Weights of a small GPT-style language model, trained from scratch on English Wikipedia.
Size: 8 layers, 2 heads of 64, MLP 512 GELU, vocabulary 6437, 2.42M parameters.
Each number is 50 + 15 x the weight over its row's rms, rounded and kept within 0 to 99. Layers, rows and columns count from 0. The size before them is the row's rms in percent of the matrix's.

# down: layer 5 MLP down (transposed), 512x128, rms 0.122, rows 447-499, columns 64-127
# up: layer 5 MLP up, 512x128, rms 0.129, rows 448-499, columns 64-127
down447 085:46 64 88 43 70 52 46 73 51 14 36 50 28 84 35 36 50 43 63 48 29 63 35 31 62 62 54 45 43 34 46 21 47 48 56 64 88 43 39 75 50 74 43 13 66 77 28 65 36 48 80 29 42 47 67 77 53 46 27 37 38 36 45 20
up448 104:44 36 58 66 39 74 26 72 35 66 53 53 65 34 65 68 52 73 47 29 63 47 46 68 38 17 45 64 42 56 32 41 39 39 38 45 48 41 47 70 40 53 44 41 51 33 55 59 46 42 53 63 64 70 61 43 62 47 53 47 51 42 35 32
down448 111:51 60 61 67 46 38 24 54 65 84 29 50 45 39 38 43 58 49 47 64 42 40 39 37 60 77 65 43 48 29 69 41 77 54 44 29 31 26 65 81 40 54 52 89 34 33 33 49 55 57 45 39 38 49 79 47 23 73 53 51 47 52 67 20
up449 105:61 67 73 82 46 52 63 71 37 52 55 52 52 54 32 52 44 46 47 46 44 53 27 40 54 48 80 85 15 26 40 58 33 42 53 43 54 44 79 59 68 73 62 69 66 55 54 59 46 42 85 55 53 53 57 60 62 60 56 19 51 80 19 45
down449 103:55 75 55 31 92 47 36 43 56 54 37 37 55 69 32 72 46 44 32 48 53 55 44 30 44 68 44 64 34 09 25 35 44 50 49 62 57 55 58 92 55 51 67 31 55 60 57 50 45 36 62 36 60 29 60 67 49 51 57 75 32 51 55 51
up450 094:56 58 57 54 47 41 60 35 56 17 21 63 65 36 45 30 50 65 65 59 56 71 58 52 61 82 63 54 49 41 43 29 47 48 38 44 33 61 47 43 55 45 12 38 34 56 54 84 50 61 76 49 45 55 61 37 63 51 34 28 54 19 47 59
down450 095:60 49 51 68 52 46 35 23 31 58 57 35 78 75 74 24 65 44 47 53 12 61 37 33 62 42 42 32 58 65 66 54 61 57 47 31 27 70 75 44 73 18 38 52 77 53 38 55 31 36 61 72 57 51 21 56 60 61 64 49 52 70 50 46
up451 082:42 49 58 24 41 47 74 78 64 46 55 60 25 65 53 49 34 38 74 38 36 63 46 42 46 35 30 48 26 59 59 56 59 51 46 60 45 54 32 42 35 80 36 26 19 46 31 55 73 44 31 50 39 50 23 57 48 36 48 72 49 62 56 43
down451 069:68 59 69 57 77 34 38 60 74 59 61 39 73 60 42 40 64 48 28 55 33 10 51 38 68 49 42 39 53 79 22 43 51 48 63 64 65 48 48 58 52 36 53 72 90 65 44 21 42 59 66 67 48 53 35 44 61 50 49 66 33 47 59 43
up452 087:35 48 42 48 33 71 28 51 32 37 67 62 69 67 47 55 22 37 54 70 66 74 46 41 44 46 55 45 41 44 35 48 73 67 48 28 70 68 38 60 48 78 65 54 36 55 54 24 66 28 53 55 60 62 47 31 37 65 31 64 47 67 76 58
down452 082:68 67 78 35 50 85 57 42 57 31 56 42 63 61 70 49 65 57 71 47 44 44 40 23 57 52 35 45 66 72 53 35 52 48 48 61 83 64 55 55 66 48 62 57 99 37 82 25 35 68 53 58 45 53 50 37 63 40 44 62 37 54 54 43
up453 095:68 46 66 83 39 50 65 49 52 58 51 50 56 55 46 59 24 58 56 61 25 57 55 50 52 66 41 43 54 32 24 46 57 46 70 72 68 37 71 19 40 68 22 39 49 47 54 39 46 72 30 32 82 80 33 38 65 36 47 50 58 51 55 41
down453 094:48 81 48 39 79 28 37 56 86 53 37 43 48 38 59 58 70 55 50 53 58 45 39 53 60 59 42 48 25 33 37 53 45 60 45 36 61 40 52 61 61 37 39 69 65 74 40 36 51 34 48 51 66 57 27 48 37 35 66 50 41 35 80 68
up454 109:48 70 58 48 19 40 59 42 61 55 52 35 00 64 64 60 68 47 56 42 69 13 50 30 29 54 72 61 50 36 69 49 49 59 26 53 38 51 22 86 60 31 32 49 58 17 58 18 48 41 60 37 39 81 53 68 71 60 54 58 53 51 76 86
down454 108:44 63 27 67 60 43 40 50 40 65 51 35 65 70 42 80 73 69 68 41 46 38 43 77 60 51 46 68 37 54 51 59 37 52 54 41 49 64 44 67 33 48 49 55 53 22 30 56 32 38 34 40 64 57 36 62 68 46 25 59 71 76 65 48
up455 126:59 38 51 56 40 45 60 12 52 21 69 68 40 62 65 54 43 07 49 50 53 29 47 46 55 52 34 45 82 33 42 46 69 45 60 55 73 47 41 70 32 48 34 34 54 42 56 34 54 54 34 41 42 46 31 31 61 41 64 50 49 52 43 59
down455 141:38 73 71 51 44 59 31 37 34 56 30 43 46 38 45 43 25 31 37 52 18 32 40 52 68 62 43 48 32 56 25 56 16 47 62 42 41 55 44 46 43 55 28 59 48 89 52 52 42 42 42 48 51 36 63 82 46 54 57 80 68 66 25 50
up456 102:54 55 66 63 76 35 35 40 52 71 43 45 53 61 53 44 32 60 59 49 62 43 83 46 22 42 76 54 46 54 53 51 42 30 55 55 35 46 67 50 38 49 48 57 18 56 44 20 28 55 56 69 35 58 67 56 40 40 32 67 56 35 38 29
down456 098:66 43 63 59 49 77 58 48 47 68 21 44 50 55 62 57 51 69 52 47 39 76 31 55 82 50 43 66 61 42 34 24 44 49 66 17 47 42 59 47 40 58 38 41 00 77 48 61 65 01 62 40 46 39 55 59 55 83 56 44 63 50 40 65
up457 087:48 33 41 47 28 48 40 63 49 24 52 45 56 45 41 47 55 63 58 24 43 50 68 41 32 23 62 83 58 39 56 26 39 62 66 50 63 52 71 53 67 36 23 40 50 26 66 35 71 31 65 41 75 55 19 42 65 72 24 63 50 76 48 54
down457 084:42 64 54 56 41 52 74 43 34 62 26 42 45 47 56 72 66 45 69 55 50 57 65 44 37 33 56 29 39 41 34 44 38 40 48 70 83 60 53 55 85 62 51 44 99 37 51 23 57 37 61 63 36 46 73 66 60 50 59 59 19 56 73 35
up458 102:63 21 76 65 86 42 63 11 64 63 44 28 55 62 51 60 63 54 43 52 45 78 73 36 73 58 84 56 40 27 63 69 63 37 39 53 28 63 56 54 34 52 51 41 27 42 31 45 68 27 68 59 64 55 65 52 61 50 71 41 59 51 39 43
down458 108:44 58 54 55 48 59 33 19 56 56 27 47 68 71 48 48 31 64 70 61 40 47 52 52 64 45 21 67 46 41 44 62 51 41 64 08 38 34 42 82 74 52 56 34 00 47 31 51 62 37 47 48 49 48 45 75 69 80 47 62 74 59 53 76
up459 099:65 57 35 60 72 67 24 49 40 34 46 44 65 46 39 54 07 40 38 43 59 79 38 51 45 66 41 59 41 78 48 51 68 46 61 28 43 26 53 45 38 49 43 55 54 48 45 19 67 70 50 36 35 46 45 17 47 51 39 53 51 43 40 45
down459 108:38 58 64 43 57 32 42 38 29 26 49 36 60 38 39 64 68 41 39 65 42 85 50 30 28 85 48 30 19 55 42 37 10 50 45 38 27 27 40 56 72 29 54 58 57 58 39 74 82 37 58 42 59 61 34 81 76 55 36 51 63 43 60 56
up460 098:40 46 26 59 60 63 46 50 29 41 73 70 61 53 28 71 49 70 72 80 53 35 54 57 31 54 65 52 51 58 60 51 38 56 54 66 45 48 19 30 75 55 26 57 52 75 67 64 56 54 62 67 57 27 57 67 74 56 36 14 57 42 43 47
down460 101:43 56 26 71 43 65 41 47 23 75 41 25 55 62 60 11 76 27 47 64 50 54 28 32 56 47 51 37 82 56 40 48 58 28 79 27 36 54 44 58 53 41 55 45 78 47 29 53 39 36 55 61 66 18 69 51 24 60 42 54 49 31 67 62
up461 094:52 43 53 83 48 34 59 46 66 38 99 65 72 53 67 45 51 62 68 57 31 39 54 60 53 50 64 47 26 87 35 49 64 53 34 41 63 33 68 55 16 63 47 73 58 62 59 50 33 62 30 31 32 52 42 46 43 88 43 46 59 61 48 63
down461 103:41 62 29 55 84 64 46 39 56 71 36 41 42 46 54 64 70 76 69 35 65 56 79 51 42 32 58 51 27 48 56 24 61 55 49 50 68 71 52 61 64 64 66 28 69 65 34 42 54 62 54 19 56 46 40 74 72 27 42 46 32 45 51 60
up462 101:61 43 62 55 42 45 52 48 44 60 56 37 37 69 68 54 22 44 38 86 34 44 40 52 39 60 24 21 58 68 48 65 31 48 65 55 47 55 49 51 38 37 61 60 72 38 46 47 57 50 83 64 59 59 53 54 38 59 60 28 52 24 21 56
down462 108:42 40 54 57 38 48 19 60 54 79 71 59 69 30 41 63 35 51 47 34 61 69 39 57 41 50 61 55 72 52 47 59 61 69 49 38 65 47 73 54 44 64 49 30 88 65 52 28 66 65 44 36 33 70 47 66 43 31 33 58 40 28 88 28
up463 110:76 65 75 83 63 61 53 28 29 34 48 71 64 47 51 68 71 56 29 38 58 30 83 57 31 58 34 48 48 58 31 73 65 38 48 42 86 62 70 57 41 39 29 33 51 35 75 51 47 66 55 55 37 53 73 64 47 61 43 27 67 61 52 22
down463 111:27 78 43 46 49 30 27 54 68 50 59 42 65 43 37 30 37 60 53 55 56 35 39 49 24 58 39 41 46 58 34 75 78 25 45 43 38 40 22 41 35 52 44 53 53 77 24 77 54 50 62 41 73 73 48 57 56 61 59 61 42 40 58 37
up464 092:50 37 63 47 48 37 81 44 68 45 58 58 55 74 26 58 66 41 51 74 60 38 33 49 67 42 53 68 79 50 39 48 22 63 75 50 21 62 41 29 41 37 48 20 50 67 59 57 55 51 27 66 40 82 21 61 49 69 54 49 49 39 41 26
down464 089:52 40 56 55 50 53 42 45 35 56 37 42 43 73 66 63 53 42 59 44 43 53 45 58 68 55 62 60 37 46 56 57 43 38 58 07 53 34 59 71 59 58 69 42 00 60 50 46 61 22 74 43 74 26 50 86 60 70 49 48 71 54 37 61
up465 087:60 42 59 52 33 47 51 27 66 56 55 35 64 40 72 59 47 48 21 53 47 42 57 36 50 31 45 59 30 53 26 30 16 52 52 61 46 61 53 37 22 51 66 26 32 23 35 50 59 49 70 71 49 56 48 59 24 26 55 34 38 63 44 29
down465 081:32 61 42 45 58 51 49 63 68 21 58 36 58 54 14 58 28 38 78 31 21 36 37 39 34 51 43 38 61 38 48 59 56 53 45 24 33 48 40 56 52 31 45 67 80 54 59 51 28 49 28 28 37 45 53 40 59 58 43 46 66 36 50 56
up466 125:45 53 56 55 69 35 61 44 66 58 58 38 53 75 62 68 69 45 37 68 28 47 45 64 60 61 61 35 54 44 36 47 38 64 40 49 30 40 36 60 39 52 41 79 82 38 53 55 57 70 48 35 50 50 42 47 37 60 36 37 87 55 42 63
down466 122:27 50 41 48 50 64 50 37 53 39 54 18 78 35 34 55 52 52 50 63 35 60 51 43 44 66 18 57 54 45 64 54 29 53 49 30 31 64 68 54 34 67 67 44 58 35 45 99 50 47 53 52 47 52 33 90 37 58 63 64 34 57 35 70
up467 109:49 51 39 45 46 64 67 54 30 31 44 62 52 61 70 41 67 47 25 69 56 62 76 44 46 23 77 55 42 63 52 49 50 26 65 29 60 40 41 54 34 29 19 64 68 43 31 24 10 35 65 39 32 77 45 49 52 60 45 43 54 62 51 58
down467 110:29 49 47 51 06 40 61 46 30 48 47 37 27 50 45 42 61 62 46 56 39 58 38 30 43 67 62 66 51 38 29 38 60 38 68 18 26 45 18 64 60 57 26 42 48 62 34 64 61 54 48 24 38 62 38 33 47 63 38 40 33 51 42 54
up468 099:25 49 52 57 33 51 36 48 63 32 28 50 56 59 70 30 15 52 30 24 52 21 62 43 57 66 67 47 43 45 15 50 65 64 36 72 41 65 40 56 51 45 27 42 54 57 42 49 39 46 67 47 53 84 53 39 64 70 60 75 31 00 42 48
down468 100:69 60 45 75 65 60 46 62 55 59 45 37 32 38 30 58 73 34 68 33 46 72 34 47 63 33 37 47 48 55 71 33 24 50 57 00 39 80 65 68 50 47 64 41 22 56 52 53 54 43 45 41 60 34 62 68 37 31 47 57 57 61 62 58
up469 104:71 66 61 71 73 23 69 38 49 28 50 57 61 37 46 78 47 50 38 72 41 52 64 18 37 61 60 81 78 40 52 52 16 33 39 29 44 80 58 59 54 63 76 38 60 49 61 52 42 52 67 52 54 43 52 44 37 53 62 29 67 52 39 33
down469 113:55 22 50 47 44 20 34 51 36 31 55 36 44 61 63 60 54 58 64 45 34 66 26 35 53 65 74 44 64 33 30 73 21 55 48 51 45 41 57 73 70 63 54 30 77 58 30 40 43 29 36 83 69 53 38 49 46 46 19 39 83 40 63 56
up470 106:71 64 53 59 34 31 55 62 40 20 62 65 41 76 47 53 51 48 27 72 73 31 67 49 50 53 47 75 65 46 64 40 44 63 39 45 44 61 36 29 28 39 43 38 53 39 49 39 41 45 80 24 36 50 66 43 54 51 19 57 43 58 79 28
down470 103:50 43 42 66 44 72 37 49 72 64 58 17 69 55 30 69 31 46 68 51 21 56 39 58 56 71 59 35 40 35 71 48 53 69 52 43 67 49 43 47 56 59 28 66 84 39 27 21 57 42 53 38 31 21 24 41 49 50 67 42 54 42 48 67
up471 104:64 39 33 46 37 48 58 44 60 67 95 71 24 40 26 51 27 86 65 52 23 60 68 26 47 50 50 44 38 45 47 68 69 35 60 48 26 44 59 43 51 67 69 38 50 57 38 37 73 60 31 62 52 36 51 46 74 39 40 55 40 45 59 58
down471 096:33 51 12 28 34 40 40 37 37 54 68 47 40 89 65 40 55 70 57 39 42 58 64 52 53 50 59 43 62 61 32 63 50 61 42 36 29 42 56 52 49 30 23 49 46 89 39 61 57 39 47 61 62 72 61 40 56 59 50 44 51 75 75 42
up472 111:57 33 68 54 50 56 44 50 80 41 54 56 28 13 37 57 45 43 56 33 44 61 57 78 50 70 64 47 63 72 40 52 55 39 40 38 71 31 37 30 44 57 51 72 59 48 33 81 54 47 56 63 57 63 79 25 53 73 27 64 53 31 61 58
down472 113:29 43 43 36 38 36 69 68 54 43 65 23 58 38 46 12 45 62 63 26 26 59 57 43 65 33 05 37 51 45 55 49 53 45 29 23 49 33 44 51 50 52 63 36 53 54 50 57 66 47 37 51 37 58 53 34 47 45 59 14 37 50 31 63
up473 098:71 52 34 56 68 32 50 23 42 33 73 39 53 56 45 42 27 59 44 47 53 39 57 45 50 59 50 42 73 59 48 48 35 27 62 87 58 52 41 45 47 17 58 80 27 36 45 67 38 49 33 45 54 74 42 59 33 48 71 57 52 60 54 49
down473 102:80 54 73 54 52 65 53 63 40 65 54 37 31 49 36 66 56 83 64 72 47 46 26 49 27 57 53 72 28 53 13 33 87 53 62 43 46 33 58 59 36 30 44 45 43 63 44 44 31 45 45 24 60 44 54 55 47 56 55 31 49 45 57 39
up474 101:53 54 48 72 82 75 60 45 90 58 40 53 54 56 61 62 74 46 28 63 67 48 73 38 46 38 67 37 73 39 36 55 66 57 58 53 62 30 27 37 26 68 34 34 51 38 53 57 46 35 34 70 37 63 43 55 43 48 42 59 32 52 40 51
down474 108:59 48 59 38 58 33 41 58 37 44 42 15 12 71 40 42 62 54 75 47 27 77 48 46 71 46 43 54 53 37 64 50 34 44 52 22 69 54 46 38 61 51 28 28 00 67 48 57 59 46 53 49 54 30 51 59 62 52 51 43 50 46 41 61
up475 121:65 45 39 54 52 40 60 21 65 79 67 37 43 35 48 45 57 46 51 51 65 55 29 45 49 48 62 44 51 24 33 50 36 46 47 61 73 60 60 57 49 35 50 49 25 70 55 39 65 28 71 56 23 82 67 42 38 21 69 78 42 56 56 64
down475 132:31 57 80 70 52 75 53 53 42 56 25 37 63 52 67 69 28 45 58 59 58 31 50 00 65 60 41 45 33 63 56 62 51 49 31 58 69 50 45 34 58 55 60 54 24 59 59 59 61 58 74 27 66 41 60 51 43 34 61 57 50 38 59 22
up476 118:50 47 40 38 28 38 73 64 45 43 61 45 37 28 50 99 57 58 24 37 50 69 63 31 69 31 75 38 61 46 62 31 37 46 59 34 56 27 43 61 51 51 43 46 91 49 43 50 32 23 52 52 52 58 47 46 64 28 48 28 56 49 72 52
down476 128:42 57 60 81 31 57 58 59 36 58 45 67 26 35 59 23 63 30 79 46 27 57 42 23 23 51 53 36 71 56 45 59 57 45 56 30 55 40 34 82 75 38 55 90 38 54 18 56 48 29 39 30 66 60 51 60 45 36 59 29 42 54 53 46
up477 084:58 53 54 51 26 59 64 41 66 50 65 41 53 53 42 47 53 57 48 49 35 28 34 42 53 36 43 64 31 45 57 45 71 67 28 76 31 38 45 41 44 66 33 41 54 29 78 80 53 38 57 47 64 43 55 34 36 83 79 59 46 72 50 53
down477 085:63 63 63 43 51 50 58 50 34 44 39 38 57 34 76 54 42 64 60 42 39 44 55 63 70 52 25 22 59 48 42 78 51 65 64 61 56 57 52 68 53 43 50 26 86 65 37 71 52 58 71 61 63 59 40 43 47 51 42 64 52 52 69 68
up478 106:65 70 42 44 14 46 35 71 57 60 48 65 62 71 49 20 24 32 55 78 56 55 83 40 45 46 46 40 55 37 49 62 43 55 32 38 52 61 27 45 54 68 43 80 59 41 65 38 31 66 63 30 23 44 30 43 21 46 45 54 82 51 63 47
down478 102:36 43 58 42 41 52 54 41 42 43 61 44 57 52 39 22 68 74 53 53 59 42 30 51 43 37 69 40 75 44 22 82 75 44 55 47 63 34 34 58 41 94 54 32 59 50 56 73 20 36 56 31 27 35 70 60 39 64 55 60 45 12 68 62
up479 096:65 41 73 35 41 25 65 69 71 30 47 41 73 54 34 73 49 43 46 44 46 58 61 34 54 42 34 52 26 68 39 21 26 43 29 61 63 46 59 35 55 40 59 35 44 41 48 41 57 33 35 61 51 33 31 46 59 64 81 63 46 55 51 39
down479 104:58 61 41 63 45 45 28 62 37 25 53 30 84 35 62 44 64 66 74 52 31 55 36 54 55 74 56 40 61 35 48 54 22 34 35 67 79 35 63 52 64 63 40 62 57 41 45 93 51 28 55 57 37 86 34 53 49 70 51 30 51 57 48 83
up480 090:66 61 53 59 60 42 64 35 51 26 48 43 80 44 43 53 31 54 35 54 69 56 67 54 43 45 68 76 40 46 45 28 50 48 24 43 59 29 74 38 32 38 46 63 48 31 62 54 79 43 62 47 44 56 43 31 35 58 44 37 62 36 54 39
down480 088:49 56 35 35 59 41 34 44 47 10 59 58 42 42 56 59 63 40 52 83 24 56 44 23 80 51 28 38 40 35 42 67 32 31 62 35 39 80 44 75 72 69 52 49 53 52 26 63 36 76 54 48 79 73 65 63 70 64 68 48 45 68 48 26
up481 097:57 38 56 78 40 54 76 33 54 51 60 68 29 55 37 68 54 48 40 48 43 70 88 74 79 42 59 74 43 63 58 52 43 48 77 49 47 39 49 33 64 38 60 35 10 34 60 31 75 52 38 46 45 59 40 35 60 69 25 58 57 26 35 43
down481 112:47 44 35 48 56 59 44 28 55 75 34 16 43 63 45 44 43 46 75 55 56 57 47 61 67 54 39 63 60 51 51 62 38 43 61 12 39 38 39 71 48 49 53 31 00 65 38 57 59 43 49 36 77 42 47 85 54 85 54 51 51 51 61 57
up482 111:32 69 33 30 64 59 82 38 50 46 51 62 39 32 56 55 54 94 66 18 61 53 42 51 47 29 34 37 50 37 44 80 49 54 47 42 47 29 51 30 57 29 39 52 50 16 73 29 59 33 44 37 61 83 34 37 39 21 62 51 57 44 62 56
down482 104:42 50 37 53 31 07 66 48 32 64 62 35 53 24 64 45 40 60 58 25 34 51 29 49 40 67 40 40 57 52 60 47 48 53 54 47 34 46 45 60 59 77 18 69 54 23 36 28 60 46 68 44 46 67 58 29 49 66 80 55 50 56 39 68
up483 118:68 33 65 71 41 58 40 35 39 50 71 61 30 55 40 57 40 12 68 48 31 33 74 35 37 67 69 40 54 80 56 49 70 50 85 63 16 60 71 46 46 67 56 70 43 75 59 50 66 46 64 31 50 38 49 62 60 46 16 47 53 25 20 65
down483 101:60 57 47 64 64 45 25 55 70 84 66 44 40 25 35 55 70 61 46 46 58 60 25 23 31 52 49 46 53 51 57 41 56 57 34 38 44 63 48 69 31 40 46 30 00 90 54 70 63 45 63 34 50 52 32 61 29 53 61 57 46 29 59 22
up484 088:35 46 36 46 36 58 25 31 30 37 52 40 82 58 32 51 48 51 36 54 33 65 48 51 19 19 61 27 35 57 33 61 61 46 71 14 57 77 55 51 21 27 63 49 28 48 47 33 54 39 83 59 55 25 19 40 28 64 53 51 53 76 32 71
down484 075:50 53 76 50 48 64 54 43 37 26 59 56 36 60 42 51 31 27 66 46 47 28 68 20 37 68 49 39 68 70 51 29 42 56 24 66 76 53 49 43 63 29 40 77 99 43 55 46 48 50 55 56 36 73 59 12 77 36 37 43 41 37 57 35
up485 085:30 44 59 56 57 57 50 36 91 40 60 66 44 67 39 53 31 57 27 45 42 47 37 33 32 55 61 36 59 53 36 62 63 45 37 90 19 38 51 37 09 38 51 42 36 64 30 56 67 42 42 71 61 44 52 57 26 53 58 72 59 56 18 76
down485 090:51 63 48 57 48 31 50 58 75 70 25 52 29 69 40 64 33 44 46 56 53 86 54 48 87 40 53 64 46 22 65 38 76 39 31 29 57 45 52 53 63 52 77 58 29 60 36 52 50 52 44 40 58 46 47 36 56 49 53 49 40 57 68 26
up486 093:55 12 52 55 29 55 41 43 60 21 49 62 69 56 09 49 71 47 51 49 58 33 62 69 55 64 59 67 35 49 58 24 37 51 59 49 43 63 19 51 29 13 50 39 44 46 50 63 41 31 45 53 60 23 31 38 39 63 46 24 76 35 44 43
down486 092:52 68 46 46 55 70 49 72 46 58 65 38 29 49 59 55 51 21 67 80 44 64 49 50 72 57 11 79 40 41 58 43 58 46 13 56 70 66 53 67 39 56 51 42 79 43 66 61 30 23 68 49 51 70 39 53 92 33 41 70 45 64 60 46
up487 112:42 60 45 46 32 40 58 39 51 62 63 57 32 33 42 32 59 54 60 34 61 58 43 47 48 61 49 53 41 36 48 32 68 61 73 55 40 50 48 70 52 40 52 60 53 55 54 50 79 31 50 26 35 51 43 40 48 47 66 42 41 46 66 39
down487 107:39 36 37 46 25 60 45 49 43 26 55 40 52 41 52 52 93 45 38 51 28 53 55 33 80 67 48 65 51 54 50 54 43 24 84 26 31 52 55 74 53 43 43 46 25 43 39 62 32 46 47 44 26 49 39 64 71 44 43 30 44 23 26 61
up488 095:44 52 41 47 54 70 50 69 75 46 46 51 48 27 63 45 73 76 39 10 65 28 60 50 68 60 51 60 67 46 39 58 46 57 82 50 37 85 62 59 46 55 35 55 51 42 49 45 57 51 44 39 61 90 52 61 41 53 54 43 66 70 61 65
down488 107:48 72 52 27 18 60 52 65 85 66 46 27 57 49 70 33 57 60 74 75 46 74 27 45 39 51 40 56 38 07 62 50 17 50 47 34 47 35 32 39 37 54 63 28 60 42 54 74 53 51 50 35 45 37 44 84 40 59 55 88 44 55 46 73
up489 090:57 48 50 74 46 51 78 61 52 74 55 39 55 50 27 38 45 19 67 32 37 49 63 59 42 54 58 48 29 49 68 44 33 23 48 78 54 15 49 40 41 50 67 46 28 59 75 76 58 54 70 47 72 46 38 35 36 52 35 28 36 45 50 48
down489 085:36 46 15 50 34 55 49 59 29 40 37 15 56 50 49 41 50 59 28 41 22 46 45 48 33 78 50 49 41 50 68 36 67 40 49 56 36 32 55 77 76 60 26 58 72 61 62 50 21 47 34 57 31 51 41 12 46 47 47 46 50 82 55 57
up490 103:45 48 42 65 50 40 53 57 69 25 55 26 20 77 42 65 30 37 72 53 39 43 51 47 44 42 50 37 52 68 51 35 60 54 22 57 50 48 53 59 62 69 55 38 61 26 27 57 68 61 19 62 61 70 25 53 56 43 50 52 58 42 24 34
down490 098:39 43 50 27 62 47 37 56 34 18 56 65 45 41 54 41 51 66 51 57 74 57 48 68 65 28 52 56 40 53 49 31 39 39 28 55 35 57 49 70 30 61 33 86 67 50 42 21 43 41 45 82 68 51 24 53 65 69 45 53 44 83 62 55
up491 081:42 65 33 49 11 59 69 37 82 29 76 60 53 83 49 44 41 21 36 69 58 42 34 74 60 59 52 46 81 48 60 68 28 63 44 25 43 51 68 47 40 60 44 62 55 19 51 60 50 48 37 49 48 48 63 65 28 45 39 67 53 62 51 79
down491 093:48 56 77 50 59 40 33 53 38 27 46 33 67 43 39 73 59 64 61 30 50 61 61 36 32 67 55 66 56 46 50 45 59 52 50 10 59 42 52 70 54 21 62 56 76 72 38 76 54 57 38 51 52 56 28 59 44 61 45 28 61 40 58 67
up492 095:55 24 70 42 61 62 48 83 55 69 74 33 53 50 46 55 45 49 50 26 28 39 38 29 47 71 36 31 68 58 46 80 44 67 41 68 70 55 50 27 48 69 35 52 48 32 43 37 56 48 51 47 51 64 62 68 37 65 28 50 27 36 59 53
down492 098:45 77 45 43 52 64 53 75 28 60 49 70 52 38 65 66 65 33 37 60 42 88 35 85 62 45 39 57 34 45 62 23 50 33 50 74 28 55 38 46 41 53 57 27 54 42 67 41 18 49 50 69 62 71 41 36 61 33 51 59 29 80 56 42
up493 085:37 69 49 56 63 72 61 65 49 58 70 64 63 43 65 42 25 61 79 26 71 71 64 49 50 39 54 58 23 31 43 74 37 28 45 56 55 43 38 44 63 34 44 52 54 62 59 87 72 33 51 45 17 34 22 26 38 43 58 64 29 38 41 33
down493 086:41 60 42 41 38 56 49 36 33 66 37 35 68 32 61 55 57 72 51 69 56 82 43 40 54 57 50 64 53 59 61 50 34 51 64 54 51 41 67 53 71 44 43 43 31 32 32 81 59 66 50 49 65 41 73 91 42 34 42 36 45 29 73 46
up494 084:36 54 31 80 23 28 38 54 53 56 42 41 41 24 22 51 50 70 50 55 55 37 48 38 41 36 48 32 29 62 43 59 50 62 64 43 42 30 65 50 25 44 47 46 46 49 40 37 57 47 55 61 64 23 22 65 79 32 46 47 43 57 37 60
down494 084:46 39 73 55 63 48 70 46 81 46 23 35 65 70 47 55 45 42 19 55 56 38 67 27 54 40 13 30 53 62 42 49 65 37 33 21 50 30 19 33 81 43 53 65 81 75 59 58 35 52 63 25 42 49 24 46 56 69 41 55 38 42 51 63
up495 082:44 52 65 51 43 30 61 37 53 29 60 56 46 42 42 70 38 58 64 26 48 50 41 56 43 43 54 23 48 45 34 42 35 53 71 57 66 69 72 28 30 52 69 40 32 39 51 30 49 33 44 56 41 30 38 32 42 84 43 63 75 97 40 47
down495 084:85 39 64 48 30 72 41 53 55 64 28 28 38 40 55 42 62 55 60 44 70 44 67 20 62 58 23 49 51 48 71 51 51 42 45 50 48 66 67 26 49 27 64 48 79 61 46 47 40 44 40 43 52 50 81 53 64 91 51 56 50 53 71 42
up496 104:57 84 53 27 67 41 53 56 39 37 49 20 43 67 51 48 51 32 27 34 65 59 66 15 58 47 45 43 38 43 54 65 48 39 56 90 88 64 33 51 47 51 50 31 67 57 49 23 43 66 70 85 31 37 76 66 59 43 54 68 47 34 45 37
down496 089:52 52 40 68 46 49 76 30 64 31 72 51 58 49 56 69 31 41 22 38 59 50 70 44 43 48 57 28 77 84 32 54 33 43 45 34 24 54 51 35 58 25 22 80 70 52 77 26 72 41 31 57 38 64 43 70 43 64 53 45 46 39 44 40
up497 104:68 29 67 82 41 32 45 59 40 29 50 67 53 36 31 51 48 53 54 62 54 38 74 71 35 30 52 37 47 46 47 67 59 58 65 47 47 45 67 40 75 39 65 42 03 52 42 36 68 56 67 58 51 55 44 51 62 51 45 56 98 31 59 51
down497 108:64 51 58 32 62 44 56 40 62 74 49 41 35 72 46 68 57 61 45 52 42 49 44 65 56 61 46 62 33 60 43 63 48 38 62 32 55 49 39 67 54 44 47 43 00 68 46 18 53 50 57 47 74 71 48 61 60 70 50 70 45 61 43 56
up498 097:69 46 44 96 46 71 42 36 54 56 65 54 24 53 81 56 48 37 56 38 60 26 47 56 38 38 46 73 60 37 54 52 46 60 53 48 35 59 49 40 58 87 21 29 48 30 57 51 62 26 45 54 69 66 44 20 81 64 43 59 53 39 53 46
down498 097:35 38 39 50 52 49 52 43 24 52 34 38 50 41 21 46 54 54 60 71 67 81 49 30 73 55 70 35 45 49 28 33 56 59 48 33 27 49 65 55 25 24 83 51 10 47 43 31 43 54 55 63 42 74 32 64 53 29 45 55 59 29 65 45
up499 093:50 54 48 76 24 54 54 21 43 24 64 44 46 34 52 61 24 44 30 31 51 54 70 49 65 53 53 43 66 35 56 34 19 56 29 51 57 47 38 32 59 43 46 57 37 34 32 61 73 50 57 62 58 59 79 46 52 74 38 85 71 75 51 63
down499 095:84 32 62 57 60 58 72 58 43 39 29 39 53 56 65 55 29 58 47 18 44 47 65 54 35 56 30 47 58 45 57 48 54 59 50 72 86 16 41 63 60 48 51 43 45 36 44 60 38 52 43 45 34 23 77 54 47 62 34 28 15 44 35 64